config = dict(
    n_kv_head=2,
    d_mlp=704,
    vocab_size=5291,
    norm_place='pre',
    rope_fraction=1.0,
    optimizer='adamw',
    lr_mult_qkv=0.4,
    lr_head=0.00909,
    schedule='wsd',
    decay_shape='exp',
    batch_tokens=65536,
    steps=8574,
)
Each number is 128 + 32 x the weight over its row's rms, rounded and kept within 0 to 255. Layers, rows and columns count from 0. Numbers have three digits each. The size before them is the row's rms in percent of the matrix's.

# layer 2 MLP gate, 704x256, rms 0.0722, rows 633-651, columns 0-255
099:086121132129090106148102118146035138147125126099156147055088185085146131088197165122107101109091149130183166156093161152102096100151187089144181093114146110093113200124121124108112117143159124137173098133125153166098137175061099164125132087165164115152117103127115136086094065117108186129113105106093136103140094163073141126107094133135124089122209123105131132127150089163130098147171140127161142154142112159094104095167093165117112099168116133103126070156141095182121145109077103119132146171158156146166115102167169109088158139108073183061122091174138143151151084154075134120112129129104168140151178082106105128154077131111114142168123068146123077155142033144161130151078154135160089143156130172132146160148155104108124096173137167076095113177088125119042205083097153
103:095100131117150109108124174138112146065108089120142092178115132176104146125172095090127134214132170089151171107108140113154108076136123122153188124121128154078143138114094080069192111132149137099097157142177082137176194130063129116114129149122175137070138121165149147091149134175137103108071094164160194126078167120078127099159125167114098179125117167081114106127112153133160065099164187171124106174047094120137068149180118150108149145110099185111157109136091125157090107127113120124099168137095113073132143118099115097101141074173142141157159156067159122123164085125140103125122115133169114100160177112116106072123194097097132121111085141123123128182151156117136199152174143163175103155076138161065131114146150152126093175137144159118197121170145153105138127042096085
098:138189086193150121142055156133113169127133141179151088092083124150163122164147143122145107160160134193142107132135105113156131131129086122103144132102090141171170119104154169147108132136147152178076061087150161129118087169112117110083173086093144137082120073114130141110181107172129139119085084096136086096103065115159145176191085166111100137106132098126149060161120135099171100154151111000122154163106100096134127072172135120064175160154094153133085181104153117150183152120148139151120155130093121193153119138123101133077108154129133114099184167130070122156072107164160058102130129165092124114161122132116154106107114169092131130117096122095114112216175146100135102101126130082110058115115138109133146138132179146154161138117095131101150095107132156126083150057103114
095:097130138167151130150134128186159196149177086087142149097161143104114160102131079072156204124097109168174089128166129093143151136112205114168179094130129086086089059075170154149122122100177134152152136142150127153140157145104106172071134163138088122129101084102111156148107157142131124112103131166121113119127197178143113126052122104156094132087172121145145071129119121173133114094069170067117079119076107227148105158171141138097086180188164159085167181068080190130120091123096117103158121159150140168138145131154151115096165148153081110138127134107172084126139101074121094145113087130165173126069129090127113151103081106115167088153199149089158107133098101143094118138151134095150134101115120137080090101154182117115057116136141130108150164167144119136116118109150073
108:099150123089080144102111167076136088060162177139118125108134106093118095132108092146176135138082129156088105182130096070071119152139159158110046110117159140077121103071127103157195095111117144128158159103127101164135143115116143107142064128102137181169062159112119063114127147096115143149120132157137109072154143168139119127100080167153120165132090131194163133155056115094131125152144205106188152186126144070158149104116174150070108170136153197130070121147122145144090067125172129161112107110103129169097155107135128071130086112076152154097118121111129191086103130146142107147110150128122159177211148112089071131181099100117125119092186148186120191153163159131124139132165062122135097139168127145121095144096104147142162135121088110109118170053086146085147127157096144
106:133072158124156143151139136070121160118131107066032101121175082124131119119090135155135107119202125139146149193161126090153177130088168108146096136148181159153127192103160140114138173107090163187124128149155081099202132116099170115104106131090191147116147085113119114127120139094127163117143085100083141149173185122118130089139093104123129169103130170132172103164060142139091114133067158122115141150127071112109149167060161103112095153103182094142191135185095125162131073092090129122126118140200121131126115107143130128115140126099100133204086050130174207099144103089150106130146202095112084099125118138130104167092070130131129164126075135156106161100113124173141157123145128157126073138138066151149158129074143140138120174179089149144154111167105191095108094172113164
103:158144121163122088145176142110110141146051163120149169137146140135133090130156084134135119107159144125138151178090163152119182123100047139136152105145052135147049124174160105127088142169186110120141129139119105183130147109099132101076120145163104118164162085131097138139116111129117087068140110127154077107127116130128109128080098146093156162129155150185093158195163151141124099123126148108125186171077146182147165028167133129080095135040159106159085124143179074187158173121112123144111124107141195092145039079168152111119151140155109100156115150178106106140119114124127180139101112145114112140089090109145108141145098081098061150016136156150088159139164167123108075144153140088133171156171125105173086140098127119130110093102126152139150076083099151186148117103122141
098:130065182117131152150162108119115062080163123126157042111105173062139143174142164089150197100121140149132148115111141175134143115149127101125172155098178115099155140191033107103129146032142180110142148113136102151148109138088137124097056162073086104127154109154113158176126175134141120094106123105180110156154176151081086146146118157169128078100112176175197114088140072094103085140179093109115079094148094172126147102117147120168112133085124104134112128151160184114191108132182162144069149133068124123107153124123075145183113146089147106129118142147179151129123111159123130065143135104161164139107098174097108149131129059092098137158095158140122117110163093176111099110139129153059143112154206085135130123100119130134123094110140137157148101085168090185156122139089119
100:151063167128171179107148095176205094109133138074128163131184106142161151092091174124120108112100140143102102174108119072156154111178106078109143092101124081098132095217112121176173143180155150131126091143101148154138116083169089120171138158104079119145115181140121124159144120079123087110131165114158094103036094106124135088119128160108121112132139145112175100159145153151148095136067108102174141138111131137149105098156105127091091096136180081112146119143098162114174131113103118192140134075152195093117176185139200153152161132118109124068081152167090144098125094093128094129100098131105225114141175074131125094152114110124116132043170168184157177079171081117161138130174203165084084140148107116122117160122148101122123083121151119103111124107141122176108130152153140
109:096128190137124089117113178178072149112106141152140103160092098113135126119090121106144097084147123131104166112120191142142142078122186102079129138133135076102094107145144092134136141168143135140143151166155057145157107077141195110103149099195115073121146142178147168116046125121075164114102150161107127193123163144059085141098106152140151161167163155158174084096125099134148072158091137143112068149169112171212127100119147144119085197128200120103126183163091097099201128103161143117055141097132128130151127090124113141136176028125092109161094132127153110103113133169124090162135163127103109116093133086077113080075133101153152115092111191142133126157157121134129158141129144167178148174097115095133091121092142116167154075102140164088142134095090143120102072084076118
103:125185196081180180112101088167142108138099112121128090117111102099090101154107127072161159168101167098110133137103155140108112146105154079133111110152160131181128099117193089102104164109140218113135156167153082118130094096097113138094172106165092131098065044103128138063133096121120122091122159050111108159138060171149142104138166123122147106145169129130087128108091111222098118154176163071148125142086086166166121113155132142155115069129074087112157124070184153149191083115111130097140138180073135112141116149142090120191124176134124108117136134132131128112107074181122165041075149172114080223130136109134196167135103128127134109155100092107146186134126145104148120149114150113133099155170138129136135151087176145136135092134132090120101140120150140112149084166163164
094:127122142107127140175202132108125139105052120115161156163120152075131080155133135122098091149088176155152163126099118101087107146083102103143119095157102102119070140074086173159128093158139099144112112157188114145107187140101078123106129103082138139136114154140106161095068126126114128135136102102148144117125117108089104115110067108176080144094188150099166190166135152148165103164146129150153134150162097146146125101174144148065129171058119088119120106106208103161067152121146137149110148168186113140142137032127157130091107142153101131118112124169102104134097099061184124180150186181094115127122111149129206158095144146109155114048165143105153132103116133176120098120144112146044136099128130157217062126143128113172143180138196143141088069115150119174106124068136138
098:130121148160127110120114234103117149029161142061112123129146086168116152155098092059142142149156094136114152125092154172096143151105146123075110133117116162103093117115141104109166142118126107054194102170131147130161171120118129178157105154099134101116096112039083148110092123098099120119135122153161135130094094135161090092181089093111163139137065180198161128155139147172122130129113133147129098140110002109121168166110126134130137122161155163172143163119112184118139111040144134081165098108196132168120135130122168171109084099157119104153077147127093130134103116128143163117180123110075168127144143105087117080177161151170155114115126210168094149165187098117124148165137118076079126164140121136145132091128083111155106085087173100150166134104157079089121139141110161
101:161116126151115089105077129125093119133099092154153099125086131089085130170120146164158106143142119181108089113124162126082205141133124133144169130126168063159174119087094099136127159130053158126129123115172099120094123160107142094126131144107141145109104167097108135165089107139130127112146166104187107100122186162121080109101064187071111128099096170182191162104078129136128099096121133112123170164120107154143121129155127124032111166081145143113130139085193080144132110061115150136136121124131139145126126040102185202195060094084076172086107152157131130129121170164211161123102168108086163123102116168140102095079113180149077104097145169144141187182134186119112181113140101116139163122128086105180171107156147069128110138100161138168160144093166134146089126153134159
106:091071122072137141118163105087178167119112194093158102122101139098143130137097117098172148134120192119139136132190114128095137142163066139087150148170157125139123116123171132183102151174089131105131107138149121145082019131139131090087115144146139124090070083171101169109082148141132139149110129100195083102106025197133136087121139175127126094167169130119063121193096137212111108182096106138093125169121123154121121125147116128101123139117094176135122121079138120109077115126119120153102156149140095093098148165127137081182110114082112141177181111154113070136202087121164137152091104102070110141070083104117111159133140126128088169095135052180129155129102066140121150162141193139115147135132128159138184134064169092141132127164119137174131117128102126118112176196122171
108:151075134125196118157146106146147082065110116154192098131140154031072129145100150189115155150148073152145142170139097157106125091090200138132145137056174116116110059115107116172127174066146180120102073130095182133106159124107127111184129138127084138117117136091151096152126124084139109147144111127226132152113163091186072133145139167148121094142132124155168089167156114120087123127175105182118174108117098141140135110148096136123085172101146089141193108171111131103097105146149121168112142186151153137135157185101158131094125157139067130166069092174156166132082128115119126141109120079187142128123058113183129148163171091100053155129163150115153144085125101061140071127130122181121124130180075111118174129163167119163113164086116143118110194134132114141123155136107141
094:086044081151063098131095071183173102126118162144170091089135127083122159122187109157084174142111104114096144118129091111105132123147156129101110112158113114157106106120122088109110111171146115059096137153082143149121131085153136113219077188106125164184149147117167086059136118152129182156156159176110177213109096132233111065141108071121130137086136070116101116133119131148118111102141123125136152176144122117147143103152137172171148084198143112122176111084103165169085134053154140169126078157143136164136149118118149099101174143145131104143193038144145108130122152085113118152146120134066110130157090126155158142165149128106157158043135180109144100147154121146159154187095143163134119106122089129111101095149134122149141134125171134133119164126112081103120089162076090
096:146138167091155116108086138175170154176139121117106110108139135179070153097079111209122121144138175117155061101090145125127149099132162143069135068126117136132165107092117118151158134173106135130151083152177151145165084106118188152079094197138123135105133151127173116171122096108153143099136166043131144048129124141108179113131126153153144191051186167059115117106101133129139139093150113132110135101125213131128114184148122120124131114109115102138104124070139106086132150070206122165128129085137188089136110110084135139128100118129126104141159164098069147149095093115105119168140118166178135135138138136140152076103141122124175046154139114098076152202146176091133133121126073135145117139130119119096066113119132119114117130097175137094137198149197139027096183110141096
103:134071155097136100148147183116132153097137083098163143063132138145106135200119128164134147108113156150134134136179047149100154126151101138123132109134111161167099144113131109145163160142121126160138103127135118166160196127033109150124098165122078118122136085130050156085127102154154143137160158128139147152153171152119104125095147108079133173143159145148112145155137166158181081128110086102153066191169132075156081078152085157098162128093119163168066100149121172175083134162140115156053163123137152094082040102158158059192084148069114147152125155153108169121138103142140150098150117153120173142093153109059126138086159045085099100105165200171157120144092113105155068090120147103113164147153120116153113089113098113173133070093162104119141095111125163139126095119157076
# layer 2 MLP up, 704x256, rms 0.0701, rows 633-650, columns 0-255
100:144148166165132081110103169144076134144067136160123090119123154140102178153128080125089189091123128117114123122197128133152115172107086124127103122138101128156116129105110125162061101120115131162184085082145170178092097144094137122144193137154080087101137115145086128179158184144100089081148161121167144157087103125114189191122161104095131176118098095137094138116097079131142087109205101170117146115060125137207080166137094143080122098158085124109154137092175110094093118149093153148146107147132167098142138181100177137118138109131124081129122097101135076115092094174202104159125068161153095174160048125160119170146120162134082158122113132159126168106147158113135139192153107120099123137098101128169144133112170084179154145145075180129079084138153125193203160157182135
098:147081128097217140096091144151117080077175105111140122132128148141083152162141123200121101141147192123137130099113147168172078112132177149130140165140157113099145172149090077135137095119155192137172093093128130155114132097117133174112111124123129190118153139151164175136129132053111107121118154156179141100101128100135126069135035123093152076121136119121175125102122094109136101073095083192153153170133169147094113140172155147148139058223153182113150094152065125163151113112104117152139083096135079108145115139135121172129122156125113121103122206110159079125141131116172047136084092119160131111127152077086142114186093124151172092054052131119098162157181141121135135129115147160155135111100187141103111097182130122091117077151127141159127129184137092089118114107168057
095:153126123143091051105117117197184143146156069089084109166117155155116089148138151189105129133205160145171120114068141147124077138106170101129106121114143103120124147208120134160104095044155073073122114127098105138154181166115150198128141080096143159114191073113111140155094159099134137121076113146068115057077121097123127095131106132169123142119091146187130117103108091140125101133115169085120153128149132126130184129128127152156121147131086186147189138134194085094162108098145103130119102095128182161080167085144132115121166122054150159165142173117161102074151139144142107077121130137125078203128097147115089149168147127136171143070187114117114152091169127125063140156103123137142096121181149140103127172136118111195133200129175149164144117158091143107148092159148080
094:166157150130122098106125149109133148128115201095116066177101138184153141162068159132182075095151167169082164081173130100051166123106183149109185128118189124111097102106211142131096095164130066119103080137110093111105126132124113109111119100113123128102104150167155066117071141115076101139109122139157105105169106162134138156091157152083098163116149104116085160190154162131164177109147115161134093110109102088132173090133084117055117131072112175135102079115121107070119093102154115150152169122105189164176112099083137133133220117176112166162138171072111136149134143107147090134147142144128090120152152174180186144163095107080121110079184140082126147140084120098150195107098143168153142135117157146112096159162170124082134092193141092104171096130122163147122153162135119
110:127096110188135119146134148104103146070130123103170127163105124096134124121132110140154158159132139181142102092116163161135065155104151148160143196081074145138152144106048152095153159078152146077158167186141090117164112127081136138095162150109128159114093165135114100106137147111164066104067156097170129071134124114126113086079094175129124131114064084077218113139143127144125137181104139095085086157173110126148166157088120148131054098124145120098125185077069082117105133128148152076147088148123112173173170124055118186166135107146101094114120188118117134143104105216087105097132104110133159105141161115094137146237089136137127166099114125154091161109198143161074152141172113100141113099110118193102113111150061109141120131113183125103128133147114087099142093127084133
108:098161089085134128076133180064102133142106154122149140110075154067096095169124156131107109151125104116135165133105074094184082147116084137121181128157110093168114078153099158087182148141174116119173127189091142206079092127128135065110180136129140180149124161106092059088104129134147133145123068100167142111121138109118141146154116132100140111176090104134138091167121130089081120111140119127167180097098079145165157107118123128103159176102151096100070140150174097115101140176118166106112149122161117128122139066115128108186080110106137124100105102179091098204207078132086137144131164166169113155141084110114148160169120204069085147116104143126062134106112113179204135093077157130140141147142106160190119096107143133147141046158071136125198095108105116146131140123095114
106:127058154145122140181108109187115136118186063107154143168181114045152101138158167084184112111161101102173087171128165131198134127167129113056069138126102167167113140125133119118130134161120166196107080085122134121132170173102073156098130159083119162147126090184161175098118108123115129158136109144155087163132123165082145158068112144145093137067126165073150100126084103147124177123094102140118078138133075142126134071189160134078150125112104086139094147145058168181104184092146121124155101136150076134113137122144088097103164133099098166138137097117125142079192096078134122131121127123085156101118157120099190113104181132092173170060097109169173183180156165129172129121097101078156107094107108115108130139130131116165124094105117102124114067154140144159096070126147161
095:083186135111153127100153118187113113145147114142096111120082128105093140179157172154212118088169119104140133166101107152167126153194145078131114128173147122149153113078113115132086167176144098177175098178218133128169119148109107110082154104171134137085123157152156079124111140129175122123071144082142083111157157055122181112138113146173123159127199131183129161171094092131099097113139136069122133146131142071126133129086119121100141060163130132092092132113170057092122155114160150133122139103106111089107113090216159105143172117119106138066135127135081100173132150136208138140086166133123138120069151163130169149135076142128155104083130049099112110145094118182122097134118161146133138115169116161122090055099141082122119154172106126125111096137073132176140087040136096
100:124104142151122060130130130114095141101117106120130106099117140099146103137134142122134138152161148116125099139086187163159107142114116093120161123104085101158189183132123145077123098125082122119152107095135053150213209116123094159103135122158130187126156089070142188171163174126141170106131168150154169101105136099116140109126149116183136133151191116091154085176082128147149179121076089182087091141144118132201118091081173144097119111153158185114165119093094119145187142088110134095142101179149099067099108126133111120121125136109065113180103153127140140158102108158179091111170165055105131110124147123103111131138084079136160199125051161126134151129106084131172151122179123086187155165142107107163141177056053145148102176146187137111193070121159137102113104119113174
099:114146202178122132175184198163135167140091168145111110132154112203193142170106113118157077136159045147117111159138181187155116116117152105087111149092137042074111107114158128113118150175168159169144172160118132129131136073151118117120120089139118090155136176185157136140126180105099127086103106173128110153147102118139089114112111128154167135155162125174225101094149064105123112128100108160096118169142171125150152086106165084136101178139159139139070174104154070107173159151128142091120111097105090113202112114133127122085122092139107097134106100105135067101068116126080163123105142058142097105133146127132143152107101088142143117130126117160073099150103171086084204171184157130151155156132120111099091183104145086113143133096132133127140075181179117096139068100101101
105:162126123178143151103144182136170113111145099118105094143118129150143122173105127117145091100126156130161095136085160143180141091119137118130146134080171195130066097138155148112160120103149129105076143126069057088185176146085081141166162094141162132099133127163112161104221134151127129077161207039172158126140070154151108189111140192057164091143108065103148152047098107146117099125126110111157133126216106097167112058130126129156154119047142139154107127119132093109139097106116127159169155154129180117148173139117154101116082147168149117108076125130139152111112102071184196111090151136089134104103151187122144153110172137137163152100118134081145120131091142096110140147087156117118111142147182124130112109151109131043106107181176125145134172159086088144080151112143160
094:170114109107086112165167196086149140092097137118070053085115096093116187112090155174107151164165036146096156068118082160208176107142103173137168180091166093150196140176168139103154132167069153097202099117145124096194118161111093066143165125136104106193095164129112141200178130157110150094127156145131124168155131174193122126157130138115126121166131059165140152139095143090133130129115170119110147130104110085154142155113136145175113162083155147171140098157100120139111048138104125119135122086126104096075124120118161127111149085180097167122126083115152124134116193138125148151102120091090121120106168094158122126111112119156119131189171149145091123105197134129126107086125154177114171182101093085149113171133099143087113168121116127163147135129107133078142145077125076
102:138142044113129118171123139142147102090166158093122131118122134124160157133171097133129163065072103102128169128156150133108113149101167079127114112167155110114145126098127100117142085137225096111190102157117168114118144093098113118142181142113071112157174047184141130100161155143138122137102143163122069122099153145140145111125143071158090168098131163126155143171087132148144118156181129127149157138124152084137110114209083109078091114186171138155114167153137141168084126098190116123175082104185156130133180116155184139141130165123141128158065108123129109146081061125152087176153106107163087128149119065154117023097139096132098091104175162177110122149125074120130081156158139082040168124111147150198081124129139085108137115102112174112137091111090077134106093145181102
100:140169077098084122115119136042117106138101160083133156124126104109099106145045089161090196155124128153125140086127126140114142095102121141139130107137148115157125114169114043135147097158096100115176139109096115146086122105163146143166166190090173139125143095117157113119166081121140187169164082158102107165120084160157128123136207146117140166101083083102102114113069165150172140116176125176190155123157153094174144135166134168138109094098110138184149064169154132117091101126106113103073139145128105101099135099156134148074106109177161092116137044147138151136117144095141159140184142120072079081131137106136150167140178131165177173121188162186148142130147134140146133078096113143081150131101126123126134133084168192113094105115027108100123145135172103221085127080112094
102:108089097162093146120145078160117222089130091135093107197129152085095182065099094158164126130163161075100125122070117161082119117171142125101162132174092095131202143063123104117089107182107105161124135094156156089077083118150079117088073106152133130167122088180119134168090180115137131136129113113120158094122131181109195143080147127202129151121140131063131137171183133153149164160143141131076094116097116119142138207158120136118092136123106148079125162082151159162149131138123134118141143096084104124132123111118129077137083126080077198186171104145154121133115171122105164120108101130102087134169145085134157211115023145124122079138130057114099106078124090135131104109146145097146130134154135145184158202150155092118140165133075133113085109151112128127139117108128154
112:127145182146166122124128082163187139097152027089133136141155157173135138169094155070142078113110134127110137057105129087150179152189145127143145122108171141121147096083136157111132089153085124190104177129185133107125109079158115100164117077186105152090178107211166154137124155116115053117112100101145154123162106107136155125093152115169125153113157090145127149176153108144095188115163168173101160118139107138144114131090111116159091178176142198063135149063131103116104117149151157135118147107099072118120155136138144100135143126063157173211169131122113190142135115155091120100115115101107135062168045102126122135100109103129140086178105154092128096104061147176153082157166110116115157111137138131134160131102134169132087146120123182100187100092106157129195056150115122
101:094119135135099129152131077158143091180133123119151131076109139148135104094159124080119106149073133125173109077108129090162127104099106137161128162085092096085120099124133108105188165154087126150154055065152097110040147157122147131177167152152097138099145101150151092148124100110142126133173089132109146143137090137129158163077181136099078211172129152074122102122092172105141127137148051112090142185146096082168083154118137140134135144164176153155091065062101148110151126143150159140095120189177144139087167146168139151117110120171159145138126162137103119133183124195113183072166075145192209100157121117106156106153156127079165121175121110155153132170052128107167066088148133169135141126135183171131107077162163170132123077129175182135112085128110137114088162093113142
099:072170154181118147116078127133134108145126055167105112081129144149147137179164129138173136081130159127167143170123113171144174127098088108208102138161151120128109094160177105128092113129145129164083163098159077168111077106130129107133138147150095171126153153135151119072116134089152133089159043116121126183080105163160155143153166106111125108087113106157167186091145176144048127136088118174134139130106093143134121128174176098137058128107105074130111130129157058106191145133148113125118128084092106117139101164147093172081107138114174080051125124210059083160172155172120146052130077099079120077100125142087106141102089095131142143012113097080127115107111150123157118070091142146124151112130133153127122140123150137125144082101162131102111184124154115120148101144149179
# layer 2 MLP down (transposed), 704x256, rms 0.0702, rows 633-650, columns 0-255
101:111092109139133057134115139156170139143141135116125137152153136101116114184140088142089181137141123156090091079157076091161112169092119141159092121119120152111147142119144122173139131093113160140189131125089144148134104140099137147118187162112050138120129125120077127159160230133146090110125170161157128151094111160132197132137163110139255165137076098172089093100079091113156153137146129177118097116099095113143127210122118032105099125120101138106158139117121140128088096104124119157171134146130167093080112141119145147151146085168100091128122147075135093095126108124177141148170129150111125120111085109123120185141115156154140193105110193155119194123134146100197091097152129101114105116084111131133125141084133097145105159123044130130108075110082162113208127134162099
101:116140109109133091130118091174114110106132140123174127151136153109094151166187148122131077214103154098135170112147144088132109100124178079179153076182119124121153136095108214107105091132178176133123063119166097149086197142126194078125147158149144142128163107173145088113130091152155133115185140151132156151085106131097104128125111123104155144114112144139150199110190125144149105142118113122166098134170124109127115177084124180119112078099088106180128104146109148188124107116106181132135106121143169088150107088098138205120145152100108210071089111079089113146134165135138068048079150100121116082156086119086086162107170132083073156113145112097098070171172119127138134135185135147122116163157126118042136067119185216137070120145085127167122146140128108114127118119118132
098:142121081092189136117086157090132129117097140170164145140152102184130107094111112184097111168156132096091126160145101114153162148118110111170118139129113171109130114116125158085106115136144117131098133165124194077127075143148188121127127171162143166110116157149131105079125055132137122125135133103125156167113175146157093116113178187115000117118128108106130128146104166180181136160116166099131136132156137100150123097178130255124112049113139097138102114110129117127113125141121081132140138142129075137123114136156129142159150145129101136082135123084141172179144105085103104149132144133149111111103150123145073099083114138155038091121150132163077116154145146116151102165124119058156158145105084103136185122143111153126136085088129137138134123142160136136145188111121105
095:191125116124097053115131091080054135128108132166139071092086091096129126107195150145139123097114131166075088121110128153100147013131108163146051154089156172135119195095118113115144150159141127116088067111110157169129102115154150099123164102134168120113161174120114114095157160115100082115204129166119150165169066091161121123154118135063052144128128141130141125085115100057102155175131173148115184114170157126125146086132103122128160093092123151146107165166194097134106156160168160134101129145118142130067152096115148200131073096179148129112124126163153143092101156117106172148138116116149115107181121052159129147132107071115064103125129165164091149124178101191137130149134160147133097176137133111153104111122139123114113168146079160185116102133159193133092134186156106
110:100128106075177120081101145115064132146099161177161087070130106063112144156141120107115105058190100111141122192110132084095127152154176125133076140163152125149076111117095163165118138062094157136181140074125168135160145122105114134123135130150105165110131197091124131183140086067109132126101074135182153109129115176109251093185125162119084151144140110153153071138172158117131174157170114154155141080184161081120134118073194076121109076164140151157091085135176144132119195095133104097173132097144164119128137130131143133132149133133125135071082079111119083168053095149090153183130163097170167160170123135126122142119098118127104162155145092135122167160113145178112115146150079154138070143113106193149143146110120160141122149151062099138090129077108142141122138122114131
107:133101106146155147107162169084156206155132111116084146117101101108148146083119171129170096100167120102087145158143080128107071120103142111144148165159130097117097148103142188148145202111117076174080098192134108121116155198091103155133188114083178126146106103116068102150126061111170153145122093094151158129162150125119146077122146050144047163134199155112166096102134186088093136104119106121152184136086054125154171115122187041142127086148120118133159184148134114204156166159089169115123131162134133172130101111146119108156144129135125063160083115124179132139133100125150101105164104148109117132124109081097121112159056117122118181160109050147043127132111129187135151148121123121143118121110133107164130082145170127156129104169180138116094092082136180105082118124135139
109:098110103092134165111140189053151171124125125149061130117105117168142137059112073075110103173135161149040180130128159142090102113102162084195153169163157136163100163091106169092178135188144092136128112181182202134193105120121087106170175133161101124104117094128135168180132104118153207162167152129112131131177123126147154134124132135154154105125136126119066113114175138065078102191131175177071117192127101156097122050154100101160104156116124128148154108116167078172129095121084111133120071158130135106108094110139132111125115153112055117213092120117121121137170126120115187096096049091132151156141084113088158116147082101092147113092126166124126126096090147166125088116156135122119112132108162084113094148114115119131127113100162135114166145082132177164110166092106153
098:163142138145163079171145087167140140146155106133118112108131102190114145122120158143120116121126097094107159113070126112095125136103225157116151135084153104141163137078217119103092084207161078129021110123171189104108128101141065143169120108138131197138109099170125072097105110206130102125142126139121131131160149154067171131069146104135098152107156157107129104195104140125087185088146160110126157138116119102138086141164143126098115111130116133144093094087118137100079150162120134121143087087079039137176163132165152124044151133120147105148119170142099162165131115118084113143117088108106107139168199118190151120132113154093151086113112127103138099179086065181093159143111105156145101113186122168100120108105154173067145081175103132151091136162171129124153185116116132
104:105032133135162185081160064122120147148127137122110130202169113155153147130161132086113106092126164070082114146150156143144149140155068132118186121081064103152112136163117105093148087209115115132120123124116140154116167086118137164162125203089088090153168145146091097165099092093157132054153107167140145068059140152114050098097110100135160187129141081110123133160114140100179133149149147078157127162155137131150092074122100013102089136101156136077180083109135147158168124113136146157114171086161115102127219156117132149102169160162158101130111089118119129131165168121116090123155115145145167062130197094162155105147106120152134103099119100162120150124122098088179121116162098085110102170107084188148141142156135157173154133133103167140146146123117120136094101098168131
093:130141107106073161135132073101158147144149159148199135126204152157142173097153145129139158157128112120163097089144118123077093130127088127141148135067057102121151155152058150121102143085048136128118107118124206126147170153147123153161134093103137156156115105087145097154164111135176078153156118131163161084161096121184205111126145112116051138115088092122126124122136085141113161116153069094170162082058110122077136125137127108151139075151094168133098086084174127159052118182123141146178112171108157102126124148146154071066063159100112096124149106119048157132125135078144208147118072174161153163132143159155138163154120213128137192135162143143146089114123157081094109086160105111081119152137138117128117104140134106099087113125076116154120117144159124135145200169153141
102:144138119163128126107127021088130149161062171119115068100142182099143181145132125176141147156145135094123108112053155162123067153074132136148145147166124149147121142129160100135131157083097131122113182145154074106121136073176136178067137128160164091109090128134115096175126095128122176095139090123148172113098071188111176105118149119150022125166107116163070144134132080142146144112155164146147180129174095130163120120139166177135087098150083157110139138077108133156137111132101140112167108183140106133147096169128128128137151156139124163075117144108195147098095083093100174076132103201141121134097119096113114143123087109136181145151139167121163188141040164058104142086078159129158101162097127134102186126137131134093141067169119102172098150149138179119102142099080070
092:156122139148132141129105132176120125067152149148095141095117075093097103139124089181175197090142130126125200164159097117107128157126160167057120069049133147152133164096152096142124080131155154120127138124119118125061113117124155120093130111087176096135092137105148102120142180142139103107104131155103109192054131181146007085101189124079226153090202110167119087173116159114074135077208189095130178124119139161122153069132151152101145129079131143142114151101118094099121120142127108101130163109102102075109136106102130161195132119156170122136088138141078169148099181182138162140126107165132142185095103122138135138114112104133130081117166132181114146126113120081153150109081161068122158181152127116134155152125183138136115152126145143110122071130140171136085083144090112
101:197105141143128142116127158121163092062136125197158141098095107158117111068121139126134137105145157123079141124115225163116168079207136175181129111119106095118131148076112150108094118119111103166046146099140073163118148144167127138052127122132141145168098126151138122138173099088162141084173125129099133168131146149059177115132111139112098097105066152131158091106117144136143162100155065135135095097216157137147095103136195162186054149120072150222175125087169094132089136153157171130118174143093155169162169137130109070113142122076157158106125080143146159150057115155084168081112115087138157064123120120116147180102109172105117121143132159093166122117070143139108138128137181138166143120109164126075140132119094183164153151112133099087147110106107139086133113099114143
101:142196116103106181117067126111100116090164134162101133116143121119139142184077214151144110128100080106093110162169099127136093104133155176123178157172142136136127122164131114196130174112124139110152132119115127150101120136125102084122124156089172140189149129093110183097055156166180119195161100154104131125163130135116059111145129107108236105147116114163141137156160153140132174102088144078134151128159097086110105140150090057111139143065117092120098128153142134054210172132169105163082117087132168032124123188068131145148131146095117167156120155117128121105144082139092133103101151160120113144061126111118163099130141144156106109140179139103128145106110112148121112139128142088131153116130172038143090052152134128128133078098117155098175130172032125135083150140169110
098:136213115100105157166115103146108162172144116075158156131118058107107137145142127105131085126127087101076181108083143148153098086165158127148085114139069154113075198043148109083173125129141167117114125108107120122144197133121155140185106070136106081153141112146153097130111110072175145153134192126109119183132200110142095091178121108129074175113056102123149179029171121106159113138088155107173133110163169133096148190152133133196142105169123101125168131126135120146117122158158106118102140101097132176126135129131107188126147170188137157166127154109089159116135168106071129124162119166117144090092083152144123142127052139106182101122169154123115096129126107199135061121126089098140081138153140094106055149098091138168171145137153051123156115135115147109106122098145133
108:155127076176186166160118135164109148169140111099114136109155173180103152159131153095145104087142153108091110102124176118126158139156123109160138118057068123150101102178097157142144138164119100137146143121137094118154119108143139065145145143125105132099206133183115153144140148080145109111168157148129102160119110138095148147107104060113000199109085145096100111153089148148162088124131143149117147121128110117106088146099124236155144139118131156038107119124125111170160091096139164146147137101113106069159138148181126122136136117097118119104089170152111110123154077124100125138085147102088118072142125157099112091126158147160133106143117109163140116093151127197196171183130116055098109129102150145187139152090122101123131084153100153128166127040173161073168091071194121
100:143076100155156111158107132143101123162130163181127129086162099165112110072169051161122131123097121121138081059150128146110135070138078081128108115139093137101113096148111173155156074120149074166157145117152124150093163120093122174117082198134129184129157146173150078093141176117071099104111196126096193151144101147144158124128155095139024124109079086109114117149127078120100105124121102143149165126106130109051109085128127228151108118156105140127089221119159137143140126105103165163103075109146127143146129066098138068107135139118134128137104167065147137109143120160141170156127100143122143144171143111142106122188090125173147122162150146071135055220132154094108153172116088152110120144151111142158209138163148158091137140128143088087102113110158069137181142147108130
100:086146121169106102123097094172101159110142169123115091113128113087139103090142103163154127132126126118146148129125143186157125115135072126147065175111127151082123114138151171159100105082136141111091148146068097122076152109089112143092119167078174109152135129087125096140102170115077139188139122155109191148142157117163075066085112140131172101091098131145150062085107095108193163164105186079162104198113172131151095130095102094116208161146145157149132120165150132114105124094084057143155087233112120175124121058154126145161144082146172069124112110122193177126119167092135121123081106147110092111187155142113153113134169104107133161138147142156114146119193089100151106129112145199083185101162140160102134075126144108140080165120100164158097154169093134216129100109109121